python train.py --num_hidden_layers=9 --hidden_size=64 --num_attention_heads=1 --num_key_value_heads=1 --head_dim=64 --intermediate_size=512 --vocab_size=1024 --hidden_act="tanh_gelu" --norm="layernorm" --norm_place="pre" --norm_eps=1e-05 --positions="learned" --qk_norm=false --attn_scale=0.125 --bias="all" --tie_word_embeddings=true --parallel_block=false --init="normal" --init_std_qkv=0.0225 --init_std_o=0.00529 --init_std_up=0.0225 --init_std_down=0.00529 --optimizer="soap_variant" --learning_rate=0.0124 --beta1=0.95 --beta2=0.95 --weight_decay=0.032 --lr_head=0.0104 --max_grad_norm=2.0 --warmup_steps=200 --schedule="wsd" --decay_fraction=0.716 --decay_shape="linear" --final_lr_fraction=0.02 --batch_tokens=65536 --max_seq_len=1024 --doc_mask=false --train_tokens=132400000 --max_steps=2021 --dataset="wikipedia_en"
Each number is 128 + 24 x the weight over its row's rms, rounded and kept within 0 to 255. Layers, rows and columns count from 0. The size above them is the row's rms in percent of the matrix's.

# layer 4 MLP down, 64x512, rms 0.261, rows 51-63, columns 384-511
size [ 93  95  94 100 105 102  96  99  98 106 101 104 104]
[[119 128 131 129 136 135  92 156 115 128 149 123 136 135 128 146 126 108 144 148 157 110 170 172 149 115 160  93 122 103 123 118  96 144 121 133 128 139 124 101 134 107  88 140 127 146 121 111 113  94  92 102  87 114 125 141 157 119 124 115 126  82 145 140 118 127  95 138 154 137 103 154 104 126 103  99 173 144 144 116 138 118 119 196 139 140 127 129 133 123 158 120 123 157 134 140 109  74  91 152 130 127 142 126  82 161  89 124 116 101 124 122 136 134 103  63 124 158 202 117 168 131 103 117 135 159 179  92]
 [138 103  89 120 145  82 158 167 154 168 116 106 159 140 125 112 148 126 129 174 157 153 172 140 124 127 106 134 113 123  97  95 126 108 113 109 158 136 120 167 162 145 158 135 111  99 120 131 134 124 141 115 137 123 148 126 162 120 114 102  88 160 128 153 137 140 130 143 116 138  66 179 101 165 124 110 143 107 149  98  95 142 115 139 107 148 117 176 104 160 140 140  95 116 101 117 120  90 131 148 141 150 162 163 108 135 133 107 130 125 119 133 107 114 146 122 147 102 125 124 129 116 106 106 179 141 114 143]
 [102  97  94 165 176 106 143 129 134 137 143 112 124 150 170 115 181 112 101 168 142 133  91 132 115 160 150 163 120 124 166 126 103 156 110 141 122 157  97 131 117  97 130 162  91 148 104 114  94  96 159 104 148 154 146 149 122 135 121  93 104 128 168 136 117  83 135 130 161 131 129 107 150  64 117 111 123 130 122 124 133 166 153  88  91 157 113 133  97  96  99 114 105 133  92 157 126  98 101  70 126 163 132 109 136 123 148 153 112 136 117 152  95 156 140 130 148 103 102 149 119 126 144 123 121 163 179 129]
 [109 167 118 113 146  94 106 128 126 145 112 105 132 118 135 158 154 176  99 178 142 151 137 165 170 134 120  86 114 112 108 115 136 164 129 131 186  97 165 124 134 144 130 132 155 143 132 115 156 143 129 112 128 136 151 121 145 118 123 114  88 134 138 165 113 138 129 139 119 112 158  64 127 142 140 147 139 139  90  90 138  88 146 136 150 161  98 155 129 125  87 122 110 124 161 102 150 148 165 133  95 204 140 134 104 115 165 105 157 105 118 135 114 118 114 128 131 148 129 102 157 152 152 101 147 162  95 143]
 [120 145 137 104 126 170 140 119 111 111 162 138 126 147 126 106 191 125  92 114 100 148 136 114 135 122 131 148 129 125  98 119  72 154 135 120  93 122 110  98 142 124 114 118 118 121 136 136 134 150 153 124 130 142 132 145 171 117 149 163 119 125 126 166 143 123 117 120 143 122 108 164  88 175 138 142 164 135 166 119  82 139  84 105 127 125 111 149 128 112 154 155  99 116  91 176 141 141 136 134 115 110 124 147 108  89 152 166 127 122 116 116 153 131 138 133 167 104 145  83  92 115  89 114 135  88 153 182]
 [143  97  78 116 119 127 145 109 160 126 105  73 110 142 130 108 131 112 112 172  81  96  91 135  98  78 141 128 182 175 115 127 119 151 128 123 119 172 106 156 139 112 129  84 128 135 134 157 108 155 126 145 117  93 120 143 130 108 108 150 119 157 113 157 122  94 155 133 114 125 108 100 168 154 131 127 121 167 143 141 137 134 134 135 103 125 115 126 134 132 150 134 162 101 164 137 105 157 148 150  99 141 136 182 145 115 109 136 144 124 123 139 154 120  95 108 159 113 132 115 118 148 154 142  98 120 135  81]
 [108 152 156  80 124  67 118 122 146 108 109 139 132 138 148  98 164 111 173 101 155 151 121 158 133 172 115 103 121 102 133 132  99 134 117 120 165 143 113  74  82 145 113 119 168 113 149 146  88 119 125 130 134 136 160 130 136 147  94  93  99 147 122 156 117 123 118 153  58 136  73 135 115 144 113 107 110 121 112 126 111  97 121 152  95 108 129 103  85  86 165 112 156  97 173 125 105 132 136 155 107 161 144 147 110 114 151 155 119 105 111 120 118 118 121 141  77  74 170 150 140 121 123 125 151 122 121 132]
 [123 147 118 115 101 136 107 146 139 140 161 138 142 150 113 129 146 107 112 135 141 150 151 112 118 132 152 127 135 121 110 125 129 143 142 132  66 145 120 108 114 109 122 110 155 102 143 132 172  94 114 141 142 159 150 140 115 147 140 104 102 105 125 139 143 113  87 144  92 106 145 142 151 105 129 116 137 156 121 106 159 169 112 144 130  65 128  94 109 173  69 145 127 120 151  92 111 112 148 144 139 145 189 154 145 146 136 132 152 100 105  96 151 105 119 158 107 113 118  91 130 140 134 136 122 132 142 120]
 [153 130 117 121 121 134 154 133 154 113 145 139 134  91 184 130 117 160 133 114 155 145 109 117 105 139  90 111 151 137 142 144 195 178 129 144 133 136  72 137 127 131 118 119 127 151 169 161 126 148 158 147 120 164 143 110 120 123 146 118 128 139  88 122 151 136 106 127 119 105  78 105 143  68  98  97 117 122  88 125 137  97 108 139 142 132 123 128 115 132 142 144 107 105 134 126 145 124 124 153 132 156 152  96 142 135 138 138 105  73  92 111 133  74  62 111  75 118 146 124 152 142 177 110 160 115 149 162]
 [101 125 124 125 131 143 135 121 149 132 152 102 118 101 164 102 120 107 129 154 115 150  80  85 119 170 117 149 100 120 130 127  80 166  84 132 163 164 113 135 133 128  97 135 101 187 141 160 155 164 170 141 126 177 163 131 160 148 138 150 122 127 121 133 128 128 108 118 145 123 121  53 166 119 114 148 127 103 100 127 111 110 138 122 134 132 132 110 109 169  81 151  72 139 129 129 147 118 102 145  98 116 126 139  68 117 158 155 167 116 100 120 137 152 139 111 122  86 148 121 159  94 125  62 132 150 163 141]
 [ 97 164 150 157 112 124 141 153 130 122 135 166 100 111 135 160 110 165  88 185  97 152 113 155 144 123  88 139 144 123 124 149 140 167 139 153  79 139 147 132 143 121 146 132 128 128 110  98 130 114 116 114 114  80 150 128 149 112 111 129 128 156 108 121 168 163  91 164 132 124 179 110 161 111 116 148 101 114 114 135 131 118  74  95 104 186  83 139 102 117 161 106 157 127 124 133 154 125  75 152 116 120  90 140  88  63 118 101 114 104 158 132 123 114  78 151 115 123 131 127 165  79 130 148 150 122 105 114]
 [151 114 101 139  94 170 161 111 149 125 142 186 171 141  90 108 150 128  70  89 116 169 170 148 164 148 135 122 157 122 111  92 121 145 105 160 127 118  82 129 133 113 136 116  92 132 176 127 161  86 148 150 137 130 169 130 101 118 143 130 120 120 122 145 118 121 142 133 113 126 139  91  80 123 119 148 111 121 130 155 124 155 171 131 144 104  71 161 118 132 106 110 136 118 155 149 168 120 129 133 139 107  96 103  99 117 133 124 151 119 148  97 133 109 122 121 156 147  95 111 103  86 171 137 154 159 127 130]
 [116 155 117 140  93 175 132 129 106 134 100 144  88 139 101 130 103 123 121 133  73 122 153 126  97 119 162 140 155 126 104 138 119 130 107  76 112 114 129 153 147  97 139  97 150 116 140 146 143 107 112 155 103 110  86  99 135 161 116 137  95 145 119 119  88 115 118 125 109 116 134 165  89 124 131 112 141 158 134 125 147 111 105 121 128 177  58 152 132 171  97 106 126  81 168 125 109 133 152 137 125 100 144 132 103 121 111 193 105 146 143 126 125 113 118 123 106 120 124 135 120 100 126 119 156 109 135 118]]